config = dict(
    head_dim=128,
    activation='tanh_gelu',
    norm_eps=1e-06,
    optimizer='muon_variant',
    schedule='wsd',
    final_lr_fraction=0.0,
)
Each number is 128 + 24 x the weight over the matrix's rms, rounded and kept within 0 to 255. Layers, rows and columns count from 0. Numbers have three digits each.

# up: layer 10 MLP up, 2048x512, rms 0.0772, rows 1446-1545, columns 192-255
# down: layer 10 MLP down (transposed), 2048x512, rms 0.118, rows 1446-1545, columns 192-255
up1446:114152136143084123065134134107129211152122164137106151133059122081165079107136108121133137138127127121124098158170178153136113131145154153119155118091111127133133109170127101102120172148115163
down1446:130133102140073089128130110113120134096112149142148154151109142083135160151124120124089143113092132150161139130124109153171138103143188088160136096117149079105133123095083119119127125149119139
up1447:126118106138104138124095172113113139109135133102137133135146160131147137147099098122158169143109123119125133140126107101146146109134109096064068151133137146135135147130103169154131096116131138
down1447:146123137076120156121095177138131115122137103137123151097172148149133114134156108130130140071125097137130110126119098115146157134111180136101100128144095101138154113103131111133118153095133111
up1448:136149126149085155103107122157144111141130145120115136132148121157130108135134172142140187159120126151116135139142140127107113137145115094118149145115132148131110121153117145107092088160124110
down1448:117167111127116101173134142118098124162119124146140111153135144145092121140147124112154145141145138127142110136185086117095101125134110099159128102101105090105149159137121152139136142116142116
up1449:090145116120179127107096088123154118150148118144143096137132113139125127094123128135128104142149120136138110133181111125144138091133149141153111102104152096192159135139133126133125158139116150
down1449:127133123145133115146108144130130118130153108113122136128154120106125107122075101117095111142124104134125128131118108144127119101151146093121125121118169144101133121127123110162112118120092159
up1450:133101119118111141142123155131175133135100105135168150118137086164105113148146092153089132122101123152122154113156106129104139123144095148142186133129085056108097096160150086135132149067076099
down1450:109161099127082160131119107089121090073114136119147165163126144160104150110108109179146107116153124106113127150115148121099094147119157153165094123140178099125164121111147127119131135155119142
up1451:093168126136138167103138164139137131147115121162111099100148141179119101133125152126144148127125128150141163138129096150141141087135163126110119154107150135139173097129136134108116120129157174
down1451:125144158085134139114103130161135118145137076076135167127161125145137128129179119122149109112107128116117131173144152161089111137147118141139146111115110132186128129150146145111115113091126112
up1452:132142170112147173141162211110131130112129114141168126161117102093172146146087130136172115119103137142141087122193149111118166140132144139164099158130100102122153118142102095128155150108123162
down1452:144170145133139093141099139111105125165107145126124144109121136126130150108117109163166125128151098117108133117139116161151123115130140130114095132133139133119155134110116164144122152106142091
up1453:077162113123117129152143134101137141113110172132130127149143161115111121115142126145142117137125101162139132132075138157078101124119083157154121113126163139125120123129147106126110104141114141
down1453:171109127116130150150133061141086115117106147139108173163143150104079147149124157144134160155107146146106148156146145129138132138145142139142119168135100146114108131100104135111147135102158116
up1454:096130115138108155121128112099108107105079155111127119104156132124134098136128156115115103135122160126110125119113142177166184129100074140122109122118115124101141133152182141112135110161151140
down1454:142088100102139109108089120146140129117125127148112143150116155153121106134120118120112101143119100102145108133094155138148115111122117155150135105135155091146132105076106122093149126106144105
up1455:122121102137098134109162139151174119096149110146143151118153148133101102190110131087118121153128141105094103128085130145179119121146107101126099169119150104181130114119139142132136091111143127
down1455:131121141127165102166157111123146146134130122094131108130148163088107108133145126157153100151087111138137133126127123140151155089131140124129116109101121172092098083140112107060107134132145167
up1456:139099136114126104138136135125126153100095157117140139063151105078113121095070115110136112144158128139080149155171145153159138157130080111140051131133149125106119102141089161096129145160143180
down1456:167140082170128140122108138141151163125125098142161162122131187115101123117113141113172134119119131120132129103161144136105121114135116140142126129156139134118138087132118131130157134142103112
up1457:127107097120132165159106130137135139197146127134127155095081117080098092149111127135091141048130127171097119210149162165096091127148098100131123124127132115122139136159117133078134119109146133
down1457:066105100166145098099160140136126096117110119144076132095138164122075134109113103153125066145103095094125177136157145180086150143100098174099153098124112159184159193169183144128166105125102145
up1458:168111133131117205136153110113150108076103104139137183139127122131082121130151125149099154127136102159124133113157095147081123127134056131102160157122056141128133135161124178083119167136115164
down1458:169148110122134170139177105127132141110120070146138154122146152110108109114114167107149154143180145190089152165139124143111125105130143129108095101139111131034122084132108154059141147126170177
up1459:090117163124116101153121137171135163106139161113065131081112112104126101128158142141145132078113121129146100122168180109111120163140146114152122133110149121117100159128117147135146151094150121
down1459:123116151117156128137153160160118146137108126161144178082138158092062134125135129091130085091085109110125125130132117155117119103111123156148161120134121126080085132148141120145143117103126179
up1460:109096132113140135130115144144093166119131099137128158117139147065112125165129140131140108131126140118124126138099121118127142109155143097113135148093137122169132158139124133128157120125121093
down1460:095127110121122131140147137140136149118147164133106116120112089152127120101118119127128142119122148133142111141107122143134130146104117136135141124110109128053148119119127136128127119131167138
up1461:127091145104141125134142141128133145119141090108133123150115148132166098086103109177113129133147145145077108137119134109161097082148120134172125134133154100084150128101141155157153117159119105
down1461:172124129116125108163134164147086131129118140127107141166112143115098105136147123123123100120114104134137126139183156168122113164140149142125127137125118126142149130124154149179136106124131154
up1462:149139148134114138105145141123132095124149106149089109139137136136127111127123102150097127142117135128129084142112119120117144119144149139150128156154137114166108153120122143134118120154124109
down1462:111125139110130143181113105075076075157133097145146111125132141155140096128105141111120129158118132072090118138131130119080162084094143099139148096185152099091107144120106140151090097075161146
up1463:096144133127132122118146116129134162173090150105099053112163128137106160144176120094135130095139158141173139139121137150156117141145105135129109129114107087118166107095156162124140165145119127
down1463:140125141130088132107121237134098140148148125128125122116138128111148089106117138121117158139125093138134159157174162152141116132132102136175083102180149113076174181095148070151127144139110134
up1464:143122101115167107121160146172159136098124073144111155109128075133135112136134159143152131132126123166115087151137138121138105143119149121137101107115096124167163136078159136140146122145137140
down1464:141154123111158135134121138134106131133115161150148094123117109103114087117103126142155138101140133133114171135104154103087083123115090148098115112122084132124104109111184117124131108079120131
up1465:083128136124124073125136144142145121106147097125105110093146117075152152112127147134124145134122166116068166129136137110149104135080144098156141138138129139149148073133106132156132146094143149
down1465:141106145116137126128061156141084141129135086142122121117145151107123127154142153099084144133142155143122176120131115098121114133127110141142147128133161151096128094121167112090126193144107112
up1466:069115128135071140121106081158122147143115132150123112114123122150102121138114121148085130141133156105136128109111138147130143117147127098139148132104120137142119105129123149096157123124127162
down1466:166121181148156152109116128119111182152148161116097102156135105128132171137120146081146150124144124132090172156111135141107102140160120135117124124123111130089152108081087155139114137128115119
up1467:132129132131130130077128122082140085143141134141139119117119166116119144104136127143101138140093137095128144114133159087100114145131105104101141100162107153149126110136151131128125094141136119
down1467:107153161112145126143096075114092121111163138117148152129161115137115176136165152078160124124138125126144148149113172128148124106147152088195134133100166142077136121150125114171166150157149173
up1468:109115156112146169109122145118120128131106135122146142113151097110157170090114136138142123148108139148127117149089140131140145118145115156106117146130113154145122133085158132166123121105129132
down1468:102102099153118079098111114125153116126125139126155109105121119143153148093123126164123119156139100140103121179143132161148110166104108148114142103094132129091129123118179122106157111106113123
up1469:126077193184078139111159162086117144138117155140130085135145132108134121142127149114108126099100143109114094123179099083129108074099070102154173074123113151169141072111140163158125131148121147
down1469:114096155157124218142145158143114147173128154204122119136135133068064117124161159094150097138125178102100087156145128108160139132124087083059211127113118086136131103108107092119151120131077116
up1470:162073117081114118138151165117126150137163128109121147141127112154115169103117151148115144138088112140114174158158133132108165195129125125116058086108123113109115129162167073101119142072125110
down1470:079120126137142100119160148157132082191101151089126120135089067141102121097130081135077096137106094131109158083118131150119195129094146147108153172103142133132119132119117103133165104120132117
up1471:144095119096170169100124166150150123108096145108099159091096128156167123151114170147085131115175127118154132119124141147149182136152120080129116107112122138107084125136085097159099118116131127
down1471:160124119102134162119142099151119115126117127148133114112100129131156100122126143139107144159140180134122129139048135115138158150100131120139115056131064101194114105129156136078161116147141102
up1472:126150110152134150120155151093097111113108118106142107138116137174101089117156087154165116145104135125127136090176128148155129152145103122119148117118121135118160112124125134131092159127128113
down1472:124137126151141142162152111164153148109137149135126132114138135156147101133168096149122146136132112123123101152104128178114101114095156156121127126149131112141139122131150098138115153115095136
up1473:093143137146114124116160120173145088132144139121167184136138147124135161154131145127097103110140155118144147127095096111078091129095088140100089119117146152121118132116120085111141151133176144
down1473:115117125094160138154114149120142133160162110135166163144106163136161133096151072126149091139142132147174112138094150111136143137101146145126131144170098097120150093104126123092147114119089157
up1474:130126119147130151151130175121100126129166121147091117116165140127127152184088145116102119127138131083059132132158086119099093119171093149129110114136080103125112143094072103145137161150123142
down1474:124164115135129159133185139131155109120101103100142158156135173129137145194103095133091122117131099127148123095133123106138100084097099155130108141177161136123138153135086138157128109154095166
up1475:124136086132156111135136122094123144118136136159098131154130138131127091107125103149144117110096114099110085047108125119169094125158115133135149107108133111139152118155165177110130140111156101
down1475:130109091100156173118117158078169114138105159144156138111138128125134115152058058127140148140108131104104144144128133111152078126115126096130124118166127101106133131115139130100133134097147152
up1476:130129134134150127146108099139138123120161149139158163162119131148122143118130131126100166083158112121112152126133084116121085133100117135156126130098125142136129121110110097121123132162137122
down1476:136141144090107097111132123108165153158070081122159119144123097112176164106123134129109145119143129144118127084160159098099125138133136153111114118134127112094124161128103141115151124121121117
up1477:133122142129135156095123108095106120138093126121148135112079139141175121133157127111102110112129125124167137142126144138080112145110140149145147152156113143194143097123107109139130163137136151
down1477:133133129128131109131102177125151134129125128138104161146077129093114124140128144110089101115145179094161106164074149167120095120101118121120115102149145108113116088134145116121156108163134147
up1478:124095183113095136159149108185139116122121123119164090090122128113113116107127158092165174121156195075141172165126141100121108119147107129186085147106162186159190092086124147096105136156160169
down1478:127115160176137147133110125114084137124177157121103092170073135081075150115104045185111120116175091129093109154141101171114160140100162124136156119168141133129034119130081099126113131109122095
up1479:121121143094104115154120113128148113149128147137117164121093157125138146114139120103157091131142106147127082080142107084118094127123146100160128164110148165131137146100147100142156126092075105
down1479:166120126099126089099116114149126180118117122122113153115131090134111143092145082093134111108117133134128143144133104145149150136171147141128130135126181113079131133135114143164091127142133142
up1480:114154088115098171149178137087133181126138128110119110154136186136122140089116125129132115056107065161143116147122125139114114135152197107087140124087182125126071147082112163163162171177143113
down1480:117149145147157136081113126082096089072166151063134145133070069092151116086118110131156145122137121123136151100108130127153168126167091187122149099100125131112158138100112086158141138141139106
up1481:114106169116106112104107120136108180122117104168103138049147111113157154124137124162128110087139141154139147143109091084114117089157120130145107117097132124148134146201114124145141113151133158
down1481:077149143094159056147104163080162118141131090112100150117169142158156114114154090101145131109140170160135151068096158154136131167138161175111100135126127120084169105154158136163119126126110099
up1482:100126164133129191088132118135115154103129100120148120117081173140102119089141146119091116126112130140129137125142125122113116142094102127131100150126163100133127125103145125103130134160150120
down1482:124110133111141139104113131125123110114103087148113160161093134134107139139114157132176145118101095111112109152104154110113121106087136144122124127101158137136108159160144091168125116121132101
up1483:113187128110122127132156128114142147166145165140158218133140152158115119120143137144099125094183137151140147151157068089088115162098131120161106174175134094136101194186170095160110096116211118
down1483:123151157120116095152125089129130147118174083132126155125130137108119140140132150157134118138127127155152162124187116103148134131104124179143145137194155127150108169137085091114157108139131117
up1484:154065159133108108103092168128141076135131149143133145161126141101125125143118131144133124141087161134143122112089104153124075102065070141181135173154098124104152127160109085092082171147133148
down1484:154166098148083129125116159120150142127156111152139138142152119163128121148123143140145139063136112166119146131150135119142109113101144125161138159155128098106133099129121165106094150147143158
up1485:100144110135135144156161165133099142118130136112073134122062138108101075136141090200115154112142115094162125133173133175107127168106119150146148138153096146122134131124098157121153147083138090
down1485:139111114117163111128134104108124133165126071111129101146142119131127114130089154108148120106136131147124106145100098187126126120097141099135120144120122141120169118137108121157118107144143147
up1486:132120130105139127104122124108119144117155133110162139128090117097133140136132132123144150137141135105108122129155140139133126131165128173120117096124102139115115130150143125096098137128102112
down1486:147149152091096098126131139124139091138113123145108133142114160128129135165145095129129130160124129163130125099112132136123136159166120134127165131101094152144170117114154118120156119145121110
up1487:132118145110103132137151151173158149125093095135125109118117128137180136174137127114092180117142119100130126128116131163097155165133105154174119140120132135137123119135125130101135128092110119
down1487:138131152132131092140087136149117130146132029113110126142093122098141131160117152160161161134080127129129141084123127139128143102118134128091106129124089150077111122104121121126136126111118152
up1488:124127080116127127101140165120167151120127127147139141102112125193126117150113128105141111102169155116142118100134122129119126129137111130134085145148124152165137150123120151115115181160122149
down1488:103140100107095164120091133140123135127164162133121128178154053091122131127133179131135130101142161141147135100122170088147094125171151146115078136144132163099116156131121123176093108130142117
up1489:095155118177139141112133107151135186112084163148118126112115151134124128124122159187126125118136151138110124121124085140128144148107105165160123152127102109174144111119148095160160118156124093
down1489:128150169137154118119139156147091142152090141096084184128140162119140097100111103123180091137122096111102134128132101154172140182168123123161124134124130154139169152124094112151128136127136107
up1490:166086148135119113107129168126138170127133135138149143185123199092134088134125140124088129141125121138104105159118107140154115165131152123134092136070131148121116122133175128150114115135081110
down1490:124112109144148118108148156168102136087101109150139135113120124129107121172136149073081105125111153168127155113177059123146102111155143115130096151134121096175127126142137163143119133102088116
up1491:126109117148108140121141160119144138142145136164109085111158126140107140141106094135139163149131136107119137137130141128088149115128140149152128139121086148096133113126125100136111129167113130
down1491:113146098106106073139180079092133171115100140114118169125111138083156127125099147132120107130105143129104141103080101132174112161135149133102126123117170141125124113125150126087139121145119130
up1492:099112128117136111102154159120127125113146104093117148120108149115131099105075140144104120105160130133070122116106068140127159139106124086095124115091105108115114125096138145143113137151149128
down1492:080129066098151114155138137143120138126118152111118134102135160121071109151128145102196140115126166137105131092130113111128143118138138146136144120138141121156136101154148163176133128130124150
up1493:141135127101165126100149109117146094129100076132118147123119127124115131117130109165122107139140139103133142134137095111102119093101129108078114057125120165149121120155112147158134127143133108
down1493:133115134130180128129132111108135141123115110094104111141114109134095152145142148079127138102136094170137122142145133068169160112141133122117199101139134100102094144140126138128137119122123130
up1494:178146165150101100158154132179102119080105142107113146125156187077118153081132123096150153171114151160168138156102134111155129141156096156127153185108104107160105133158150143132096151100150100
down1494:132127108134120116132101144131127143159114155112174167125106089119147117113146160115152123142130159100121168158139126173127125114140150153086169119126161140132131132124078085152155137123156108
up1495:183163101147153149125118128162150088081135114145069144103093148123123115117178155083155135152125129141062111131135142138119103109209126121184135083131193111104119154163130134184104088158115162
down1495:169119108147110140103072157147175140102115118124120098133150127110147148130118134130202187113112128136119126121119127176134159119126144159128102118135143126092094131090143126148148123110135117
up1496:141092167108144139129096123125096110138109150068108120094125152166130145121134125129103112139155142154147137142137132076130146151120141130125140155127119128162111141084161132137124130101120158
down1496:130154164101114112100111165114128156093165130112112174174128094124144132131159120142128139115135137121116126149153125098148099103121119133121100096112133146152132114117089111142117137100077125
up1497:138160143142125153153153118175187132151143122071121142103152111121117134146143123145134123114157129094150166162145111094110126135160103091131149145144102119144140134156152122130102055069095147
down1497:138091137132128141108130120147068127111123176134112101144139085118117088138119115094112163156145174108122099122083154074104157111133115123132112100103111146144126143131166160151096121088082113
up1498:108106134103105103118103168165141113093096157120119109114154166098123119088129121134129154136140119142110124118128123120156087150105085160120151109131106150119099144107133129099166163183106149
down1498:130133094117118136128114180129169144117130135116113149112146130092149101090116105100162157127094130112141178068133106098077133156145082145063124105131152145134152114092145131060147124113151140
up1499:128130159127129114142147131134118131099127105138086083126077153125148148141165147126111126171135166151143146138120116134122136106072156110170125090116128132122122119147108156164147079141128134
down1499:148129134149135161126141132107140118123120107159118130128124129111091174157128120139197121107146135128110146151154127162104158121075136136171152124119151160135072124139121142154146131128101153
up1500:105147109132157131089095129114160076061144167087161115112159106132137137097119115116148128105113115129127099152136098129147114119100178089160179096179133126163141128120148137108125121129133144
down1500:078145124152096124119131153095124137136122146111140141098088100144153118123135162142146126105144153134130119110095146108122114144106147086152122171097094152089122126083144137099134094129156121
up1501:140152168129127146144144138131124156111138113159128160135126130148098112137147108144116153141160144141150135122111132155111146091120086109119125097102114125171109084119161101104159158141109111
down1501:087128128083155113149133111115161103150133120119097117111105153090143142123157133120147103144116082166132169195099181147145131084092149149139132127136135138184088130131117121147098131128149148
up1502:091105151132115125119099125148110102091127117115153130140136130137110119134132141148161143088131165123111137133131156137145111127155078094126111121138094147116154110117108127121120098109164131
down1502:112118107111115126125127159118151100097126141174165086136085152129111142132095129124107159133133080135139125149105119135114114130128102122133129144140127117131116129196152133118102128144180122
up1503:096134105159133144148167155118149138181117128131131134146117103131115145137126124137124121138130131139134138095093143113156119131153137112151125130105100112136138126143185132110122092134138105
down1503:136160026108133119103142122137133134139178111109110143085125115104131128114128146113174121112125147107134114163129107118132106162098122148092101093127092125127130124085171124154163119123087141
up1504:101112167143103105101103095158098136099118132119093197111150137109097118138138147106117106144122139140160104105130160137120119106134150113106145117105132154140108118116144087140111136101135171
down1504:130136140154130118124122105147159146164136138135104119138125101146123102138128099111121106098140148129095166136113134185142136159132072151121110118124126129173098131123137162122138081123118141
up1505:103152125154127102141158113122107114123132120150131105111148082122108126154145115099154117115143164129182097134142121145117110119109098106084152134100105118121086164119143126122095136156139114
down1505:143133154126125131100109140131150139111129150163094116132118146165148122123117178127139143116096150115122143139115152117132141137147124129138114113145119112100123139130129155128122103149141111
up1506:177138170134123112099182136127113127119107121140140152164120142147147134116135118109106150153120140176133089107125130162104145146102135113154107173110154129124134120105095104149106134135127095
down1506:099139138111112162131080127161164131045115176153120105136157135099163119134103120149117120139133118137128119164144129117181119148140118133065085148082114150105096122092157124158175113116149147
up1507:117123144109170122139163133139119130128118093129128108142125176113145141119120109157115129130130146107121101110120137134090157114110146126189173152106173148132123130122122129125194162174124147
down1507:114174112128128156114145100119137131111146121148140131175113126144125112104179111144120139096117119167118146115154110127114173095127118133153110135132138119103172208140110156134136123092161141
up1508:156107135127106145127149166116154130151103107135151067129143146114132141099166110086143152149136099095130166119131111151095097124117099187149146126138140137166135118122117162109158154106129141
down1508:053167164151145137131137137112154145084123101128162123084115124120133081156130117101099088102159151158122123123106107122116117139135123128127131139131121116124120135118153142088090076137091120
up1509:134100189153169124132154136127158135151134175123123142111105165152162154129123125118148124147163155089128131114116125138123139149140075155087165096097086093125130113091133098122131139133117118
down1509:112115116107101131108113085113109133132119156163106078133098110151156110140155087105094115098126156082117118095116140124080142149110114147094124117134115149081137143108107128084147125119116164
up1510:111133123141111141119115152134143140122115125150124133156133135126098133172125140140103151136176149139102109152095099155134131132131134144099129133122167099137152131139122124136136113131138134
down1510:125101073153182134114090100092167133104124134149147139124130166135081112094120118077145115135119120146191152098135147140119130134111118122133129114159112106126139152129121141139154127127108115
up1511:151114166100165078151133118154110124133115124151111128076141138121155092128152153117058115133115145114145141129145117129106157137133125119108128159144111136138130140118089174155148122109138151
down1511:145081126144117125165148113081125156120136159110124174113145126112160141158125085151129139150122161127126124132140104128127062151125120095147136130104165152086136112097166145109119103108102136
up1512:138095121145103137112102109166135153112109152133142123140126077119118138130130149171129156080138145078125156104142141167102133154136154155127150130137102134119123083122115144142109128144122207
down1512:096092159137102190084101112147147111110102139141158092135122142166168144145167135121137144113135112106123160129123129112125135124123126124126125141152166144055127153123111153183041141171116140
up1513:139099115167138142117152122132126121149165147157127156092174110090109124133105095146160169154098171153140103122111100108156082153072141089118134175080114132216144161111103160152121133099107160
down1513:137090081125126048102105082091124103112147136088122155103140151125128113127114121094148136142114102134109110149116165142122117143176137187129130101119116122175127148156112150176111118124132130
up1514:128152098147138162104093172131109102137156102111105137113139077086125122158111118131115129143144147137122140170117098124116134151135105133125084100115096108140138125142104182157117105148121141
down1514:116141116131114181129142141113084142147113142136102151143130112125102157117155128059094111108098108115149157141156134098134171163112119118125115115116093110094129108132093117156126136109145142
up1515:162158136137119163130137134139083111126168141173136136139132125120191146122095151138125105133116138115150153099154089151149132151174116119137105168151139179177114094115106150056110176093139071
down1515:123104142151178187061086133081180086146098050120134143115098191162094095085114142072098089145139055150088085174055112144131147143113111177141086096144101150146105106150145118155108101131165145
up1516:113148148086106160145119155163125140181106119133101094134152139145124129111141111134164116094137152142135141112176148063154124103096125184131133140105116100060147141123105128146101127123134100
down1516:229140103141138095169133132137076129114150074180139156113118119153136127158112130147122150134138144123126094117166120129126115150093140144118142167154104106107122178143062167121132079127137117
up1517:136093130062103078164089044147136129143125158164144110076064108105113097113099169119115136132139150065165108135127136152121159132151116115125128110088114117136101137115139164063112127081184081
down1517:133044186115113114094135062098150079100101144128175092063119132145134090090129092088107195115135164087162117111146123065114135124138066183146118121104139105109146152155134133076097131078167147
up1518:135162118202159082131143175155096111163076119109097097149123147175159191131126118110124169121129112127154104095131106137124075149110136123121122117148201151110119145107144108157124123117149101
down1518:089122083115153159135126155099184151170122100127101116154086179081168153136163142072104116123100190103105102124095138118077118137110127155146048112142165151167075099075125130175099085125143095
up1519:066140095147121117117116135133148103134146195149066124114164152102136110076126114101146106095106117112069091083112122156119141177121156155132143135142101177116127139183131115100123112172128119
down1519:042147106155109095132078140118100087088088134151163162156122121138141159114144138117147139115104090149091099130181127167149163108171152108078114115160154130163125166143087116105111126098080087
up1520:126122164137174154156120180168141141146110104154126124144157110115138138151158151158192117138106150134116074103134130099125100110124100147134118117164162141140168178138136123093113084154130169
down1520:131148156145125108081129110168118133108153119104085141134151066139124178141140111128140107101092142144126129067150109126102094116130159133149142162186107139130125107145103111167147052141083132
up1521:133095101148114108131124090128119100144083143123110111132119182114159121113119121082143114116112122075144107113141117133110125095146133142105119128134084111112153106124042148138104128079116110
down1521:118087101088149069096130118146154145132119102123118148066121132119096079130108091106103142107121147126135113160122142150164140128123134167114146113129152085074160104117100165141137167085113081
up1522:170129138151094163131136139142096124156113119099099176093164143117154151118185133175083141121097099128150104141143164131169083133133166129148131172126100153110125184123150089152112092132130146
down1522:125119156100169115153120187114098130099128111138121200130105112117164140113118076107109144087100169142145170125141128149095149124143141150135129127136116131139132128133113092134171136117176145
up1523:073124149116096114128145123146129162134133150126103136101138132145145144123127112141125162147176111101102167128118185058052148111153155124116143148182117145144074080161194140119144135122129160
down1523:140137106122134161096094132102140110129133139111153096170143185148169147113149119105086116099114108083107132073139148118101159135179130107102118152103130150115079121147124102129153142126106137
up1524:148121132113113122179127141102155094121099089104117101123141144121110098096106068113166098136120160129154144161143107121165126204123151139132118157137126152143135173091096117135174109114155139
down1524:084136166117149110081074111093130102201135123109114173137123129133099094116158126100163129099168151121143211149145161185199113143170131117118107141163101166124108121112110174140124123120151185
up1525:099142156128137139114147157091146163094162130145085098107147133107134104115170129114116109120147159160125123112122109165104141129136113158132106103130131106126143159137115159126090103163123146
down1525:112062134135130093104114088119098120137140128163151103165138118100121111124134156110113103143152117145073179132110121126163123121159134134133087126157131125145175109141095138164100118133141146
up1526:148162133107141188140127173116109139115153120122159135140119147069120160121104114153146112157105130083128106156163123124098114156081086154115125119135186114091130105121175115113158124134134125
down1526:148097136115114090117169122107143111115128109107099154129137137139129153097100129130152084099123093128131129127172138149074153105111118137131139106114114099150138138170130149135149124167121153
up1527:150120115118146113161119096086131099156141157146143193170131126116086124108157126110134112104047129078112127129138111121159149126135150123135119134106160106127131159148113120130118133135083116
down1527:121131118145133140161132141177119137155098129128122129154144178121145081117139117140137127157093113117101130141126131102128085129106140103124085102155114124148116122140156123106096121113181110
up1528:179086138115138160149152170175110142109144118171111101160147159110092103140116109152114107131107138138164075110102100114120097159130130133081133108137156110151151148116142105114131117173112162
down1528:087156157109095137141110151155092156060132098155132118116164136084173095140176146135141143117098129174132113147153099139144135107097138093112117109120156121098127172108165152135118168146116153
up1529:115125060129122093126141157135132120125127169134158120122128125116117129143118154130123113134134112100121131123120140143101130095136129132147133145144133120048129127123104130124107141143138078
down1529:125188183098120127147128150142110130100158143105102178150159137137155113121124087087141103180173137126139116125147145149106132142136113082142168162128154116131135105147125134151080132115135152
up1530:100119120148117143120113122159120152105114138125145160141094089150104123118149125083104144153122124136114159115143119149135080149145150126134151091141110097150090153124108129132068156151089152
down1530:149121117194127108140092116107126126103128111127122140093129136129125135100128081126111097142116128127148113149144167146130149123116158092136124113140114121133138113126165171110140110072134131
up1531:144101121126145100145132112152137095099146182136135164085141151109120137130195145127094128123146089103119149145165140107103128114073128155140139176093105094139139150151113099122099119089138118
down1531:133153172118094103143114152141101145152090097174157126123107101124087147127176157101081145154109127144153117131118123156090129111115136129137114114110090091088126095140126116107139152130120142
up1532:172147124190113143125141161149064123125108099124140165137127072162159104125131130141166152121162112135120154129170124102168135144140133071131118086096154126094164145130109095162081129109140174
down1532:163159104154118107110084150115118132131122099153161132141164100156113140185085095121125165165140082112097194098138153139188129109064114140125171123092113108021126087138118127115114145121156137
up1533:095185155107119151153126137102120103122132119119128124114134172144140123161119143136128170111104131099101082148145128181153136148143103165107129112096134113143090095092136163133156139125098145
down1533:153112093128149133117112086179112125109115158145121119106075110171113150156098137132096137164128101108118116120142141141099189165132126105149146089140108176096149112134139158155053171116095165
up1534:142134153165111087104136091094128170136136136126114112164131126161149139111086107143120108116120162097136152158160167158107125103151134134093157189122120135120122124138126182106100125119110175
down1534:107117115123151143134152119182136105160105121119147141121107111141123114179113148135138098131131076157114142103100084159101132162105125109153110115137124126153134129168152084125126092084164069
up1535:160124116109117128136094147125147118108081068093062149158147110125109110087162171113120109181111106058139144107160156136134104125162092140150097130141137072157133102151103162137107123089192148
down1535:082117146077116110115169052165111124119109069113109146147117125116113170102158159074084109161123105073113095168103149134132145179102143131134090163133143112075143069132089109157125111095150122
up1536:146158130125119143094107123151117114148155093156164153131130094106121144135101177176146109089139130137145143116088126116105108137136142129124128150115141119135133173138119160111148156133133142
down1536:102096132117157143119075130125111114140157158129111129166094091109123117127141132108153106128130138122094076115110153131152117104088168153113097140147158115107097116126102062100109134117108119
up1537:114116126125116134138149158112137135140070148157137145115147145101113112103163156127126160166146139139113120094141117120158095116171126102132161123101147114132146123170123069111153088124141124
down1537:107116087085092115133120089104138136093131156113113110140098160123154104136144120089151122101117145122125140125125080105077090132094149125132129133159158157123133158138145114107161098165147130
up1538:154146173122147125105118130111156119171131141097094135124153138101116115121110115129101119095188128180122117123123116151125138118127117164106180092172134126137128132137096118138140125119113159
down1538:152130184158151128147109126134205089140119150099133096162134109122097131109114145084080100111153121135150148130141117098121177127153140145128108145126128138143087092141127125123141140118115122
up1539:112101112130103142122119123146117122138150138154157176115109187170135122155100150149161157153109130131115151101139131150110146134122125117141123103148137134127105144129127071138122086132145131
down1539:117164126131114085135104125078140130138120156118107144124119114110119151121111129100141135160155118107094123098185123170170092084134165110110169121152107138100148123122137143113148138156112120
up1540:129124108164139132121111130121118079131137129103156084129088143122166128135136099152124136125132107135123103098133175140116121137136095112088113142133169148140140128106128142113133092137081103
down1540:111136134048155159150127145101070099102063140129093149117107082118111159147145117142166116148110086127149143134112096133155147126143121162152148111094138125059149144122165107166124090137122154
up1541:114103138120101085114131147159113119120129166119105096122145130152125114114116129135093112156129096116164129125150118121131142139123108152127108119164125115162175154168116143120180114151115131
down1541:146098088142141126110124106122146139130146140142128135155129119138092122176115128136137123157124089106120134119106141106100110136121119148132117113138125127137147134125138120112150151150107105
up1542:159120134131148137116131164144090135119091100119150116095106139112152102129139112162114118108120114121144106131100121126133125133090146132136150155112129132164154133113134136135142059102153128
down1542:099149120145193160158134109134124151147153091138120122141068133086127113120129133129096125140145131123142106150117093167161144143133107128133103153149136137117160145094131146121170129135140081
up1543:116123141134124135144128156163142118123128102132172142127121175144108134111126106108130133125156119163131127126113092142130101086116138113124175165127108139120102129149137070162099134143152148
down1543:146115140124136085105132134150134128126149109182121163128107114143096102130140090128090118136084121142137173150164139085067153097123168137099147123152098146140088153144117160177121105145119092
up1544:101117135102139131135093158120134113096104110075124154133150107131137138106117088152089108129172127148131149148125109135107103122132135118131085138122136075155100126142135169140119154173094099
down1544:110152103137123097123093099089110154085153139127134120144141114076117173133131131120090119111095138140076122100164137074104109132142135158111105164143198116136114127139120136121128125143119142
up1545:149090094116196107129169128123127110155167146130148088121107159114126145087123144148122127165124133164104088171120129110141118158160083113141137096144092136121134122159142124097135121137132139
down1545:105132099126125115107106129115143140128115146131116107151116162107076132117131129110152164103133121137151118129124068103141163172152167095159113107102083143174166098114136119119141160107103117